python train.py --n_layer=21 --d_model=224 --n_head=4 --n_kv_head=4 --head_dim=64 --d_mlp=896 --vocab_size=2048 --activation="gelu" --norm="rmsnorm" --norm_place="pre" --norm_eps=1e-05 --positions="rope" --rope_base=1000000.0 --rope_fraction=1.0 --qk_norm=false --attn_scale=0.125 --bias="none" --tie_embeddings=false --parallel_block=false --init="orth" --init_std_qkv=0.0334 --init_std_o=0.0 --init_std_up=0.0334 --init_std_down=0.0 --optimizer="muon_variant" --lr=0.00635 --beta1=0.9 --weight_decay=0.017 --lr_head=0.009 --grad_clip=2.0 --warmup_steps=200 --schedule="wsd" --decay_fraction=0.553 --decay_shape="linear" --final_lr_fraction=0.05 --batch_tokens=[32768, 65536] --seq_len=1024 --doc_mask=true --train_tokens=471500000 --steps=10145 --dataset="wikipedia_en"
Each number is 128 + 24 x the weight over its row's rms, rounded and kept within 0 to 255. Layers, rows and columns count from 0. The size above them is the row's rms in percent of the matrix's.

# layer 2 MLP up, 896x224, rms 0.0166, rows 654-713, columns 56-111
size [195  25  17  52  18  21  16  21  75  19  17  16  17  18  17  19  18  18  17  19  28  16  52 177  15  23  17  17  18  22  14  19  17  20  18  14  20  16  17 138  79  20  15  14 188 235  17 219  20 236  26  14 220  17  19  22  14  21  15  20]
[[ 94 110 154 113 122 100 128  75 105 136 123 135 132 115 162  99 107 130 119 101 130  69 140 130 141 133 103 162 102 116 145 127 113  66 108 110  76 111 112 112 108 148  92 148 154 104 146  96  90 150 134 113 141 144 123  86]
 [127 127 145  57 148 103 131  81 168 126 139 120 119 130 126 119 147 132 143 121 157  97 135 107 110 132 115 137 134 131 121 143 139 123 161 110 158 142 185 104 156  75  85 119 106 120 118 145 114 102 114 141 144 136 125 120]
 [122 162  85 189 106 136  77 104 124  84 133 123 110 141 145 133 160 135  85 130 112 146 148 150 168 136 116 121 131 118 173 156 113 115 108 101  86 131 177 120 115 133 157 125 154 144 131 129 111 119 149 129  96 139 108 121]
 [125 126 144 137  93 134 118 149 172 107 108 122 156 139 145 119 128 119 132 134 104  93 175 120 129 148  71 120 149 123 161 116 107 115 114 175 129 106  99 157 114 103 150 124 122 154 142 138 148 153 114 138 183 122 142 149]
 [140 123 168  86 113 130 139 119 193 157 132 147 153 138 152 153 104 147 125 143 139 150 150 102 139  98  99 138 129 172 123 133 144 135 161  94 133 148  80 122  97 115 123 131 137  99  75  23 123 124 124 125 140 142 134 105]
 [111 134 133  82 126 155 143 115 178  99 127 112 130  96 160 134 128 124 114 145 139 142 131 116 120  97 147 145 110 127 155 138 123 138 137  92 127 173 199 162 155 119 139 134 162 122 114  74  97 129 157 146 149 155 104 137]
 [138 147 168 154 136 147 141 139 128 103  78 140 115 112 144 136 140 110  84 121 100 135 116 160 152 159 143 138 114  73 143 140 137 135 148 122 129 148  82 120 119 107 168 107 137 133 134 142 131 133  87 130  93 110 128 117]
 [122 145  91 120 143 109 160  81 138 117  90 146 159 138 100 157 152 140 102 135 123  92 142 103 120 179 124 134 101  91 179 132 120 119  90 117 124 126 181 101 172 131 136 123 153 119 128 138  63 101 174 139 136 172 105 112]
 [ 94  95  99 148 105  89 118 118  70 160  84 148 126 129 116 138 135 129 133 123 142  92 160 117  93 107 101  75 138 131 153 134 111 101 108 185  99 140 132 119 188 171 113 140 119 134  65 127 152  93 121 131 176 160 142 123]
 [165 125 132 133  89 122  93 149 127 118 145 125 126 127 116 122  92 142 154 140 132 147 142 127 138 106 134 121 120 152 116  87 125 111  86 148 146 143 108 115  85 110 152 120 147 114 110  80 165 123  41 134 144 147 103  85]
 [146 152 121 168 111 139 143 133 145 113 141  84 111 136 141 105 105 127 108 132 126 127 142 140 146 106 104 131 115 129 131 127 118 139 117 149 143 166 112 194 101 154 135 151 105 111 131  94 104 146 140 125 181 158 136 143]
 [ 92 129 124 102  87 143 160 101 146 155 183 164 129  99 146  91 123 140 144 135 128 125 117 110 126 100 105 107 161 160 137 105 135 115 151  74 130 129 164 164 104 132 120 129 169 131 110  93 130 125 133 157 161 127 125 106]
 [124 127 136 126 123 184 108 123  91 139 145 153 130  75 119 124 119 128 120 138 102 149  97 137 119 137 139 126 152 107 163 113 112 117 180 108 144 135 170 130 159 124 135 105 175 164 156 157 136 132 105 115 108 111 136 129]
 [122 146 149 152  74 165 104 107 133 143 160 131 125 131 134 134 112 114 129 127 111 148 138 113 151  97 134 132 139 178 108 161 112  76 107 111 127  78 137 150 153 106 153 166 167 155  99 111 142 111 107 115 129 111 115  94]
 [156 144 122 144 102 111 130 129 115  97  88 153 135 143 113 139 130 132  77 119 119 105 123 149  98 179 122 135  96  79 138 125 121 168 145 121 133 137 159 125 183 134 163 133 111 135 120 131  99 136 106 107 142 167 125  84]
 [160 127 162 104  93 136 119 163 118 138 135  89 104  86 110 109 102 144 137 167 148 164 121 106 120 105 117 133 131 164 115  70 124 159 108 126 138 145  49 132  88 104 131 106 135 116 127 100 164 163  70 127 135 128 133 113]
 [165 132 145  77 139 125 106 103 167 131 134 129 130 136 142 137 132  71 152 158 126 115  87 164 150 145 142 121 107 108 133  76 107 143 161 119 131 134 164 128  98 130 119  68 144 147 111 122 116 116 120 157 155 139  98 150]
 [142 111 100 148 117 117 114 142 144 134 133 154 129 155 118  94  96 152 138 110 118 130 109 171  81 114 129 110 183 112 125 129 158 103 171 115 139 129 119  73 140 137 100 136 112 144 141  89 146  96 108 127  96 125 119 120]
 [ 89 120  96 169 127 116 103 141 102 160 119 131 112  80 158 131 146 161 103 100  90 145 102 132 131 130 131 122 159 123 157 131 154 125 110 122  86 134 130 123 130 111 152 142 151 115 123 167 126 117 110 102  85 101 122  97]
 [165 108 134 128  94 132 115 125 114 114 159  97 101 103 146 112 136  84 108 160 137 116 147  72 157  80 134 160 116 145 162 125  95 153 133 106 138 138 140 166 125 111 109 111 106 124 137 112 135 109  95 108 128 145  62  93]
 [122 114 118 149  85 120 148 136  72 144 101 119 113 110 124 120 145 144 123 113 117 165 168  93 108 124 145 180 143 136 122 126 130 130 100 145 166 130 140 140 136  14 169 142 144 113 120 171 121 132 112 139 126 101 137  99]
 [109 133 136  76  75 130  87 130 153 106 137 153 121 113 173 125 114 120  87 148 160 125 127  96 154  96 127 155 118 121 144 130 103 164 126 118 104 143 124 153  84 133 151 161 121 135 124 129 155 123 111  91 180 150 142 100]
 [ 90 125 132 140 119 193  85 118 132 111 176 131 140 124 160 174 113 143 104 107 101 140  87 123 102 140 153 147 149 151 132 163 106 144 133  84 148 120 123 136  93  87 143 133 142 132 141 154 161 147  89 107 128 129 149 105]
 [104 129 130 106 133 104 125 122 170 137 120 129 116 116 146  92 109 141 135 155 136 149  98 179 170 104 114 148 152  97  87  95 143 204 132 116 125 139 182 114 137 104 127 136 173 136 123 171 118 157 120 157 159 142 124 144]
 [126 129 132 125 127 124  70 104  93 106 127 120 135 151 138 116  98 118 189 111 150 116 125 123 173 120 115 121 152 153 117 122 129 103  91 144 131  69  94 139  92 123  89 162 133 134 148 175 160 119 136 109 136 108 131 107]
 [ 99  99  97 158 182  83 123 166  95 151 140 124 132 121 154 105 167 142 141  99 114 116 100 161 145 130 131 124 133 145 121 157 145 110 128 162 122 125 119 140 155 137 108 138  92 133 148 225 162 128 142 120 108  87 147 142]
 [138 158 112 134 169  97 104 144 158  77 134 121 127 148 115 114 153 138 120 115 129  99 123 112 178 154 114 154 140 101 157 184 125 111 112 121 135 125 104  95 137 112 131  77 118 128 147 165 113  91 125 119 131  95 126 171]
 [162 150 134 144 107 155 104  66  97 159 117  78 136  75 133 119 166 132 110 160 135 129 113 123 159 128  86 160 120 107 131 125 128 126 133 148 120 122  93 159 106 131 130 152 131 122 150 165 159  80 129 115 114  91 130 138]
 [135 142 150 122 107 110 123 181 168 138 141 127  97 121 156  93 130 149 126 104 133 174 150 111 138  81 133 122 164 180  96 164 148 109 125 136 138 139  78 151 112 108 143 140 109 123 112 125 140 147  93 113 136  96 130 139]
 [108 148 109 119 172 114 153  99 131 155 160 105  78 119 164 115 173 123 139 130 139 138 134 108 133 110 122 122 169 151 120 162 150 130 145 109 148 110 130 167 102 130 114 126 100 112 141 133  83 115 172 152 147 128 119 156]
 [149 122  55 173 139 109 125 175 131  84 174 117 141 149 116 115 125 145 145 121 118 123 133 132 140  94 129 122 153 157 158 127 139  81 124 118 142 139 165 150 156 137  87 132 131 139 113 106 128 119 137 172 162 150 132 142]
 [168 127  89 181 118  96 108 176 133 154 162 142  91 142 127 105  98 142 104 143 107 147 117 163 141 125 120 136 123 148 122 113 122 134 112 169 136 156 103 130 107  85 166  76 114 115 106  93 138 150  50 118 156 125 103 113]
 [142 164 126 137 111 144 140 124 115 140 130 119 128 109  90 126 161 107 118 154 120 114 117 171 124 128 155 136  91  76 158 157 117 150 165 123 102 145 108 158 183 160 120 125 155 117 146 125 136  98 122 117  95 115  99 135]
 [125 152 143 158 167 166 135  86 115  94 132 122 141 137  98 136 151 124 112 136 124 102 132 130 147 178 144 101 119  85 177 131 103 119 117 142 117 101 151  71 128 174 126 115 116 142 156 161 109  88 146 119  79 126 125 148]
 [170 150 159 146 131 122 114 170 117  89 128  97 113 145 140 113 105 143 136 140 137 150 142 148 155 122 101 118 146  98 121 110 134 100 122 138 127 116  49 141 158 159  99 101 105 124 110 104 146 118 128 118  96 119 113 138]
 [105 131 118 128 102 151 118 132 161  93 117 146 105  77 138 123 126 126 135 114 126 130  96 127 139 131 103 125 180  84 163 105 133 145 118 113 139 141 150 154 138  93 166 136 129 141 162 127  91 144 122 127 148 141 117  97]
 [130 107  65 148 145 124 144 106  99 148 124 112 154  99  96 125 135 146 114 134  89 105 125 128 100 152 135 144 102  99 158 140 123 161 139 129 145 181 179  99 135 131 126 107 162 114 128 123  93 115 140 167 137 153 107 133]
 [131 120 142  87 133 141 141 142 185 120 116 118 123 124 176 110 116 159  90 126 125 127 140  56 138 126 112 145 164 141 114 151 146 124 155  93 131 165 126 146  91  85 128 146 131 123 147 106 123 103 115 131 128  87 125 148]
 [ 98  90 146 105 116 148 142 117 179 203 138 125 178 110 133 160  76 132 135 119 131 108 125 102 141  94 100 129 117 149  97 159 141 122 137 125 124 137 128 135  93 119 126 180 143 115 111  58 160 120 139 159 139 123 141 108]
 [117 100 135 123 120 132 125 137 165 147 122 100 125 114 112 164 110 126 137 118 112 179 172 155 164 131 124 119 119 128 119 124 115 126 120 146 153 152 108 100 137  95  96 125 125 160 129 122 128 144 127 131 131 155 133 132]
 [150 128 141 189 151 107 147 170 141 106 108 127 151 131 118 112 101 142  90 120 109 115 144 154 143 141 129 124  81 159 138  84 115  99 136 103 112 157 119 138 110 155 169 115 114 110 134 120 137 143 147 153 127 108 104  84]
 [125  87 136 147 129 122 130 159 117 169 150 143 139 138 145 124  84 118 130 118 104 117 101 146 142  99 101 153 120 132  96 124 133 124 165 156 115 157 119 182 143 106 130 128 128 128 118  92 172 161  94 121 138 104 146 120]
 [141 124 180 127 134 141 144 149 105 138 138 150 140 157 116 113 127 133 115 135 158 144 129 159 140 115 128  94 101 117  74 138 132 118 158 176 136 129 126 102 128 164 102  86  89 140 135 141 181 117 121 139  79 117 149 145]
 [126 132 136 134 105  99 149 144 160 137 146 147 135 143 147 130 133 120 133 120 125 135 117  65 190  99 144 139 122 160 116 160 118 101 123 110 137 120 111 172 116  97 109 121 145 149 100 135 129 156 146 106 166  90  96 135]
 [158 175 151 118 143 119 123 125 165  74 140  92 115 133 136 142 148 113  98 142 155 144 196 182 161 159 146 157 108  98 137 149 123 116  99 133 158 115 129 101 132 113 104  87 131 124 135 155  96 114 118 148 123 125 139 175]
 [114 125 115 147 132 131 131 175 149 131 112 134 124 139 119 139 164 121 118 123 102 101 141 103 147 128 119 163 104  88 125 105 119 168 144  97 130 110 100 113 124 140 137 168 137 126 112  74 119 136 187 136 133 139 108  75]
 [149 135 182 107 135  88 156 151 160 137 125 104 111 141 114 124 145 139 118 133 141  97 127 118 145 144  73 155  93 136 122 100 133 127 133 163 127 144  61 131 135  83 103 106  92 106 145 155 156 135  85  77 117 100 126 157]
 [142 128 158 147 141 110 118 112 134 144 134 131 100  94 147  78 151 173 147 139 140  84 147 188 124 111 124 112 138 139 149 151  98 134 117 122 137 114 141 136 119 137 112 118 106 141 133 131 153 100 123 111 124 168 104  99]
 [118 129  68 132 138  87 128 133 117 113 122 166 118 157 121 142 144 122 177 115 143 127 122 129 129 164 122 141 116 122 142 113 133 129  78 124 130 134 174  92 117  97 145 106 122 132 126 175 138 169 154 111 166 149 110 133]
 [136 124 102 201 127 115 137 163 144 118 144 155 130  92  86 157 118 149 131 129 103 110 190 115 157 139 138 143 100 100  94 140 111 107 105 156 121 123  94 134 179 106 180 131 127  99 155 103 147 147 111 110 119 120 108 122]
 [105 125 129 137 170 114 120 132  99 120  95 156 131 176 147 146 127 102 115  99 100 106 120 152  96 169 154 118 117  99 133 130 133 103 145 158 108 123 119 104 169 176 123 130 122 149 144 192 119 115 159  98  91 114 151 149]
 [144 151  86 151 126 131 124 134 145  87 139 162 136 150  93 144 123 126 175 128 140 111 110 148 115 169 120 123 126 116 169 126 116 116  67 116  89 108 134 113 168 140 141 163 170 143 114 141  93 125 156 119 152 137 146 120]
 [108 117 121 102 124 134  88 126 123 110 125 141 159 129  82 109 134 103 114 119 146  95 111 140 100 120 155  97 128 121 106 136 138 161 162 101 127 124 150 127 121 116  97 122 125 126 173  96 123 142 107 104 108 115 168 125]
 [173 115 100 175 108 128  81  97  54 134 121  76  96  82  98 100 112 139 113 145 115 149 168 113  99 131 106 140 167 125 126 107 123 153  87 150 161 128 123 115  99 101 103 112 130 113 164 106 126 127  67 112 112 128  93 100]
 [132 137  95 138 171 102 152 131 151 109 115 153 157 187 117 109 162 146 143 123 147  96 107 150 129 147 131 121 123 100 147 156 165 121 123 131  88 134 133  75 120 173  94 124 100 112 131 125 128  89 156 146 108 144 132 140]
 [132 120 112 152  94 134 130 110 117 153 155  99 119 110 104 136 113 146 113 141 135 148  95 134 115  97 108 130 114 150  88 113 119 129 113 130 151 120 159 108 127  95 152 102 120 116 120 115 125 151 103 148 131 138 141 111]
 [126 110 148 114 150 109 159 142  92 195 139 109 154 115 143 167 135 120 166 146 178 154 110 126 157 127 143 137  97 161 122 126 134 114 104 140 129 134 170 126 107 107 131  93 127 129 133 205 179 144 132 140 123 116 131 169]
 [103 131 114 147 125 121 141  55 133 112 124 111 175 146 113 156 149 136 137 101 120  81 156  72 158 153  65 139 146  99 145 169 146 121  93  89 112 110 163 125 125 156 113 179 134 122 129 119 104 106 195 131 138 137 137 128]
 [138 100  93 164 125  98 153 100 102 110 131 128 173 130 120 116 138 131 141 122 107  83  91 146 105 132 129 127  98 107 115 120 106 102  91 130 123 156 188 147 141 149 114 149 119 117 124 143 118 121 150 126 144 155 117  90]
 [157 135 154  97 155 109 113 126 149 140 135 123 123 134 155 151 131 102 123 147 131 126 152 142 152 102 145 100 108 160 115 163 113  89 166 117 157 128 129 150 125 165  97  98 111 138  96  70  88  94 141 151 170 153 122 135]]
# layer 2 MLP down (transposed), 896x224, rms 0.00364, rows 654-713, columns 56-111
size [197  17  12  45  13  11  12  15  76  13  11  10  11   9  10  15  12  11  11  15  17  11  39 180   9  16  12  12  11  16   9  13  14  12  12   8  13  11  13 129  66  14  10   9 184 245   9 235  14 232  20   8 227  11  12  14   8  14   8  13]
[[116 135 138 146 105 140 126 103 115 148 139 137 132 113 178 169 126 140 102 125 146 123 125 145 142 159 149  84 133 145 126  64 129 148 168 105  94 148 132 121 135 122  96  95  82 148  92 156 122 125  98  81 117 161 133 124]
 [110 162 178 138 175 113 130 151 103 135 130 115 133 117  65 142 147 108 115 128 108 130 118 147  68 135 167 117 139 100 136 111  93 122 151 142  76 127 124 140 178 104  90 146 141 164 147 119 105 136  95 167 143 140 108 153]
 [131  96 109  93 105  99 115 114 147  94 100 168 129 133 139 106 165 142 105 136  97 131 135 142 140 103  97 141 137 111 101 115 131 117  74 150 106  93 110 125  75 144 129 142 119 117 114  96 156 121  98  90 113 155 169 110]
 [111  88  56 113 124 141 110  70 137 112 125 128 115 153 142 133 126 138 154 128 147 100 105 153 145  94  78  85 179 129 126  78  97 113 163 118 126 104 126 113  89 125 156  97 119 147 133 120 155 145 118 119 164 116 134 118]
 [126 122 153 154 162 104 122 133 105 142 152 137 110 150 112 141 145 121 100 147 124 107  95 137 141 116 122  73 121 134 166 123  70 134 198  79 122 125 132 135 166 140 101 115 158 107 152 107  98 174 120 107 134  98 141 132]
 [116  63 146 129 140 114 134 146 162  96 114 169 153 147 117 179 141 161 109 129 106 115  83 123  94 125 138 135  85  86  90 150 121 147 170 154 112 123  89 140 142 121 117 146 162 141 132 110 168 132  84 156 155 125 136 158]
 [138 104 115 136 135  99 106  77 137  92 110 133 110 128 137 114 144 132 145  97 150 110  95 101 127  82  60 156 140 144  92 118 102 139 117 123 128  89 151 103 105 135 148 102 137 142 154 121 116 135 154  84 108 166 120 112]
 [161 132 124 159 110 113  91 129 129 125  97 151 102 110 188 178 113 141 133 122 108  55  93  88 116 124  85 145 130 160 102 109  97 106 154 143 124 121 116 163 117 144 165 185 145  97  97 113 108 133 157 126  99 131 104  87]
 [105 126  94 180 134 143 148 136 141 115 135 107  95 130 140 147 108 132 122  88 143 135 139  99 151 117 154 121 169 120  60 167 108 104 155 135 150 150 169 143 140 118 115 104  67 159  96 150 126 124 145 142 114 142  78 140]
 [121 162 107 140 171 101  99 103 120 142 176 145  99 127 137 186 135 155 123 107 114 147  96 104 151 101 112 111 136 144 146 143  85 114 142  93 181 135 140 131  82 140 148 129 157 128 181 152 111 168 141  72 142 102 131 159]
 [130  85  95 101 109  99 145 138 157 143 164 142 137 146 133 148 122 147 108 138 162 131 123 134 145 120 151  72 125 119 119 159 146 150 124 107 177 100 111 154 126 110 140  90 129 125  72 138 132  96 124 118 158 134 172 154]
 [113  80 162 138  87 120 168 154 122 131 112 135 127 131 133 176 111 101 143 178 107 102  90 127 113 126 142  92 162 122 153 130 119 158 162 112 136 146 115 151 174 128  77 133 150 132 118 123 140 153  96 104 158  99 111 142]
 [106  92 144 110 112 149 141 120 141 105 102 134 122  89 157 125  96 155 176 125 142 131 122 121  93 146 115 171 140 112 134 119 148 160 156 157 119 135 106 120 138  98 146 135 146 160 159  97 179 153 115 142 124  95  72 132]
 [130 128 126 116 156 162 111 145 162 166 157 116  92 143  94 213 136 115 160 123 122 126  83 120 141 128 129 137 120  97 122 148 124 122 136 102 166 132 102 113 134 126 109 129 147 112 155 150 128 187  92 127 136  86 147 118]
 [128 136  98 130 115 135 105 129 158 150 135 152 122 118 179 126 124 110 113 134 149  90 130 142 101 114  97 112 130 137 130 125 134 120 142 135 129 102  98 139 126 125 167 159 105 154  90 142 103 133 109 123 146 123  90 121]
 [138 129 112 104 116 105 130  96 129 106 133 129 123 130 130 123 134 109  98 166 105 134 100 129 157 112 129  79 148 117 168 164 137 126 116 118 146 154 125 107  95 102 140  92 131 121 127 133 149 144 108  96 164  97 154 177]
 [125  80 128  92 141 138 194 126 150 133 149 134 162 128 180 104 159 123 116 142 123 141 172 207 111 111 122 120 176 128 143 145 159 168 159 116  97 139  87 127 138  98  97 114 118 180 116 116 136 129  90  84 167 106 101 140]
 [105 141 159 155 107 154 128 116 126 128 123 128 151 142  69  96 133 116 144 129 137 137 133 130 133 138 139 123  88 124 142 107 112 153 122 130 127 126 158 127 142 139 108 124  87 127 140 150  79 124 123 145 124 133 122 129]
 [125 138 157 138 130 113 120  55 110 116  98 131 105 130 132 111 150 144 160  91 116 129  68  60 136  93 121 170 126 125 145 100 121 125 118 117 137  81 128  85  97 146 132 105 123 113 127 116 117 152 162 121  81 177 118  96]
 [129 101 136  92 117 108 153 125 135  95 110 132 161 106 133 129 135 116 137 178 103 130  72 145 120  90 123 139 115  75 131 120 132 137 149 118 138  97  81 142 120 122  90 112 124 134  89 154 141 150  97 131 180 131 116 144]
 [106 161 109 135 116 128  75 113 119 110 114 121 120 112 118 180 160  85 128 150  98 129 114  62 144  98 124 157 160 127 110 138 160 106  83 119 156 106 155 124 127 157 132 139 147 134 161  73 115 162 138  90 107 144  85 104]
 [138 105 123 122 114 118 148  85 165 115 127 137 103 144 179 149 139 139 109 161 104 138  94 151 138  58  91  72 167 137 157 107 122 126 133 114 145 114 148  82  95 123 122  91 157 130 127 167 154 165  96  67 169 110 137 142]
 [111  90 137  79 178 128  77 145 157 140 132 154 138 183 144 113 161 138 147  82 150 116 121 142 127 111  77 110 143 107 142 107 122  82 145  97 113 109 111  86  99 112 140 132 145 140 147 136 142 159  99 120 135  97 131 129]
 [158  98 136 120 133 165 137 121  92 115  99 140 127 108 100 131 136 146 184 138 100 198 105 143 112 140 120 129 134 116 113 115 136 125 124 147 151 144 137 151 136 113 163 124 175 157 134 101 144 156  75 141 106 130  85 143]
 [126 148 116 114 148 136 143 154 168 140 164  91 123 119  96 132 139  98 112 142 131 181 145 154 141 153 160  91 111 126 148 144 157 100 103 109 122 170 127  87 122 112 146 112 116 121 148 192 121 123 105 107 169  83 161 142]
 [118 144 148 130 123 147 139 114 118 121 104  99 147 144 107  87 131 144 153 104 142 159 165  93 155 169 168 192 127 141 123 107 140 119  92 167  86 141 171 117 156 149  97 135 126 126 153 131 127  91 153 172  80 165 128 103]
 [139 168 136 171  98 108 129  95 128 105  94 157 118 105 149 111 125 166 160 115 131 111 105  82 127 130 105 155 163 195 124  89 110 151 100 117 119 104 147 136 133 155 117 125 141 103 141 107 108  97 166 154  90 137 132  89]
 [143 103 136  98 109 121 131 105 167  82  94 122 125 115 135 135 155 116 161 167 134 103  73 101 151 130 108 146 168  94 142 140 122 131 105 105 121  87 127  92 127 114 104 112 125 116 105 114 138 124 107 133 132 157 121 124]
 [153 155 127 170 109 141 123 120 110 135 156 123 103 178  79 180 101 152 141 119 173 168 103 133 139 145 134 121 118 140 135 142 120 156  99 127 194 134 168 109 144 144  99  88 155 153 133 129 118 145 158 157 139 115 150 142]
 [136 123 142 104 119 130 170 173  92 129 108 134 168 127 112  84 126 111 148 166 129 134 143 118 111 150 165 142 131 117 130 119 143 153 124 129 116 119 110 138 183 120  60 139 136 119 109 112 126  75 146 176 124 137 148 124]
 [105 120 129 111 121 127 136 153 112 154 128 148 176 135  79 141 138 160 125 151 122 145 169 139 136 173 190 124  79 138  96 135 129 113 108 144 154 169 128 195 143 150 104 143 125 128 126 124 149 114 114 129 143 105 144 149]
 [106 167 114 121 129 108 132  90 122 145 162 143 117 152 135 120 156 138 106 108 118 141 150 133 159 113 127 113 171 160 176 108 120 119 127 100 157  95 141 145 106 142 127 111 149 133 153 118 106 150 115 107 113 126 138 140]
 [135  90 144 128 102 118 143 119 146  94  78 115 144 117 165 121 146 142 176 125 171  96 111 104 135 122 104 180 125  96  79 109 121 140 121 144 119 110 112 120 131 130  92 146  84 117 100 115 102 104 129 143 119 182 118 116]
 [177 130 107 103 121 136 134 163 140 138 125 120 119 102 157  95 113 141 141 115 168  94 159 124 118 160  92 169 118 151 103 129 125 122 118 162 120 129 106 133 122 111 186 167 112 108 124 141 137  76 178 145 101 154 119 101]
 [155 121  99 100  91 113 186 152 168 140 186 123 136 126 146  97 122 142  92 131 194 147 146 140 158 126 136  92 133 137 134 158 145 164 106  99 138 150 112 131 134  87 145  84 111 138  86 143 120  94 157 100 163 100 170 130]
 [118  75 150 127 123  97 108  62 122 125 101 141 117 132 133 133 101 121 141 112 117 123  52 115  94  90 107 126 126 151 116 115 110 161 167 108 122 110 127 118 137 134 161 109 162 152 168 111 188 149 130 117 107 130 113 131]
 [ 92 139 157 162 106  98  91  92 108  88  57 171 171 117 140 122 153 129 157 122  87  76  95  64 127 133 105 165 121 118  80 112 116 107 125 137 111  84 136 151 105 134 148 161 135 114 129  95 126 109 140 148  73 179  95 116]
 [119 133 140 136 132 132 117  92 123 112 116 160 147 139  58 125  95 136 111 123 107 131  80 106 111 120 124  72  74 131 173 142 106 134 134 129 149  85 137 107 130 119 118 102 159 100 106 151 122 144 128 184 162 130 165 150]
 [101 142 163 162 187 124 110 124 125 160 133 131 112 136  86 167 142  99 132 114  93 123  88  93 127 116 129  81  97 107 144 121  90 100 165  82 144 100 127 105 130 138 113 102 144 101 159 150  89 169 125 108 120 134 152 134]
 [120 140 126 100 153  85 124  80 108 132 125 148 129 158 166 170 111  88  84 100 139 113 147 124 142 139 123 120 116 131 160 142 156 161 154 129 116 135 144 106 118 112 175 116 130 136 108 108 112 176 164 129 159 100 119 128]
 [137 144 105 142 117 113 129 128 111 123 147 140 148 127 147 114 117 112  80 118 115 136 134 125 139 147 172 106  85 152 110 123 173 113 143 161 126 161 145 178 105 159 114 117  98 151 116 127 132 153 122 109 159 140 151 112]
 [ 80 131 155 101 163 133 142  95 128 142 139 121 151 134 123 126 145 126 126 103 131 171 148 139 160 124 164 112 114 121 161 105 144 127 162 104 123 112 117 123 143 132 108  88 140 154 141 114 136 189 113 113 120 136 126 124]
 [122 157 130 113 134 141 160 182 122 171 173 101 124 127 114 132  80 134 138  93 180 144 181 147  99 137 126 134 147 122 126 154 134 160 112 127 135 135 145 152 163  83 114 110 119 160 155 132 122  93 155 142 122 135 137 127]
 [121 114 131 133 123 139 132 114 154 135 107 124 130 141  81 159 113 117 154 136  87 143  93 129 113 109 115 136 105 142 138 139 138 157 113 120 174 119 141 119 107 140 111  95 163 125 140 194 134 149 106 144 156 138 126 121]
 [118 137 124 112 173  67 162 152  90 119 141 113 109 153 145 152 143 158 116 151 127 123 195 171 117 159  86 143 130  96 120  93 120 148  97 144 121 109 133  99 147 121 147 138 182  97 128 107 106 135 137  92 172 125 162 121]
 [113 134 133 168 153 100 176 133 115 131 137  84 156 142 130 107 150  75 125 128 137 131  75 141 111 149 114 124 154 145 115  96 133 114 104  98 128 109 144 155 132  80 151 133 103 171  93 148 138  97  95 146 123 171 134 158]
 [156 154 117 106 142  78 117 112 116 149 143  86  88 100 163 102 123 153 114 121 149 135 117 106 146 127 134 108 159 132 174 105  97 156 139 129 110 122 103 123 147 116 137  92 145 114 127 121  87 118 175 128 147 156 132 131]
 [121 116 118 153 101  90 137 137 105 126 114 123 102 119  97 184 113 117 130 101 189  77  75 134 100 133 151  92 112 115  94 107 125 128 140 129 156 134 138 119 132 102 107 110 159 114 159 124 138 123 116 171 131 116 132 158]
 [117 127 117 126 118 124 103  98 125 122 121 119 109 129 155 127 161 115 104 148  69 153 147 151 128 108 127 160 164 172 151 114 144 108 101 133 111 139 161 150  94 193 158 168 153 126 160 146 148 145  99  84 112 128  79 121]
 [131 132 121  97 129 117 158 110 109 181 138 161 129 134 155  90 130 146 142 145 116 117 123 123 111 114 152 169 149 137 129 166 154 126 151 123 120 153 114 170 105 124  90  94 111 125 116 137 122 109 111 178 156 138 151  90]
 [124 139 109 153 129 166 136 136 141 121 123 119 138 124 181  80 127 143 137  87 171 113 182 130 140 147 117 157 135 160  89  95 146 110 119 157  99 131 141 105 129 121 153 126  96 127 102 137 102  93 172 153 106 137 127  97]
 [142 113 105 131 142 130 117  56 138 134  99 150 146 135 167 107 168 116 103 119 100 135 137 159 146 128 141 105 135 178 114 162 136 117 125 122 115 192 148 118  87 154 159 149 115 104 121 117 150 125 105  80 118 123 130 134]
 [127 134 159 102 168 134 102 133 132 149 136 158 123 130 153 121 134 106  96 156 160 110 148 129 151 159 114 169 131 119 158 129 100 140 162 161 103  94 129 128 130 143 108 146 123 125 142 132 102 164 151 131 124 134 153 174]
 [122 189 108 131 121  88 108 109  96 106 127 139 118 117 118 125 157 102 126 160  99 132  74  99 125 120 112 137 139  89 142 115 132 109 113 100 161  90 124 131  91 118 160 119 126 106 108 106 112 143 141 130 140 132 141 149]
 [139 157 160 151 133 139 125 114 107 131 116 127 148 126 120 103 135 144 127 118 136 117 149 117 150 145 134 184 106 163 109 122  81 132 117 133  89 129 151 171 167 182  94 157 108 109 144 140 105  91 161 156  77 183 122  93]
 [110 150 132 112 189 107  90 128 101 166 139 119  75 119 103 167 122  98 141 123  63 117 122 116  80 114 136 124 185  98 162 119  97 141 124 103 152 102 119 154 119 107 132 133 134 121 202  93 142 148  84 128 112 142 116 140]
 [102 132 134 110 148 152 143 143 140  79 130  95 161 128 130 159 156 137 115 111 111 173 177 126 122 140 130 195 107 131 146 152 150 104 116 181  98 164 108 129 139 145  86 167 134 164 199 109 133 155 114  92  91 153  90 126]
 [127 129 144 156 130 111  89 140 114 117  84 131 111  94 129 140 145 101 137 162  89  93  79  80 117 128 125 107 129 149 118 106  93 104 127 104 103 121 105 156 137 165 144 151 142  70 121 123 105 125 169 109 114 150 135  95]
 [103  85 107 113 156 169 119 161 102 189 116 133 161 150 196 149 124 109 129 110 112 134 157 110 128 138 136 151 151 133  95 116 142 129 147 123 127 153 140 172 130 148  91 176 102 163 144 148 155 104 106 122 143 143  76 126]
 [142 116 135 121 131 135 179 176 139 156 165 159 164 121 120 156 101 163 120 119 144 134 124 145 116 106 128 139 138  86 104 174 148 164 145 126 127 132 115 154 128  93  73 110 136 162  98 119 130 128 145 129 173 102 156 139]]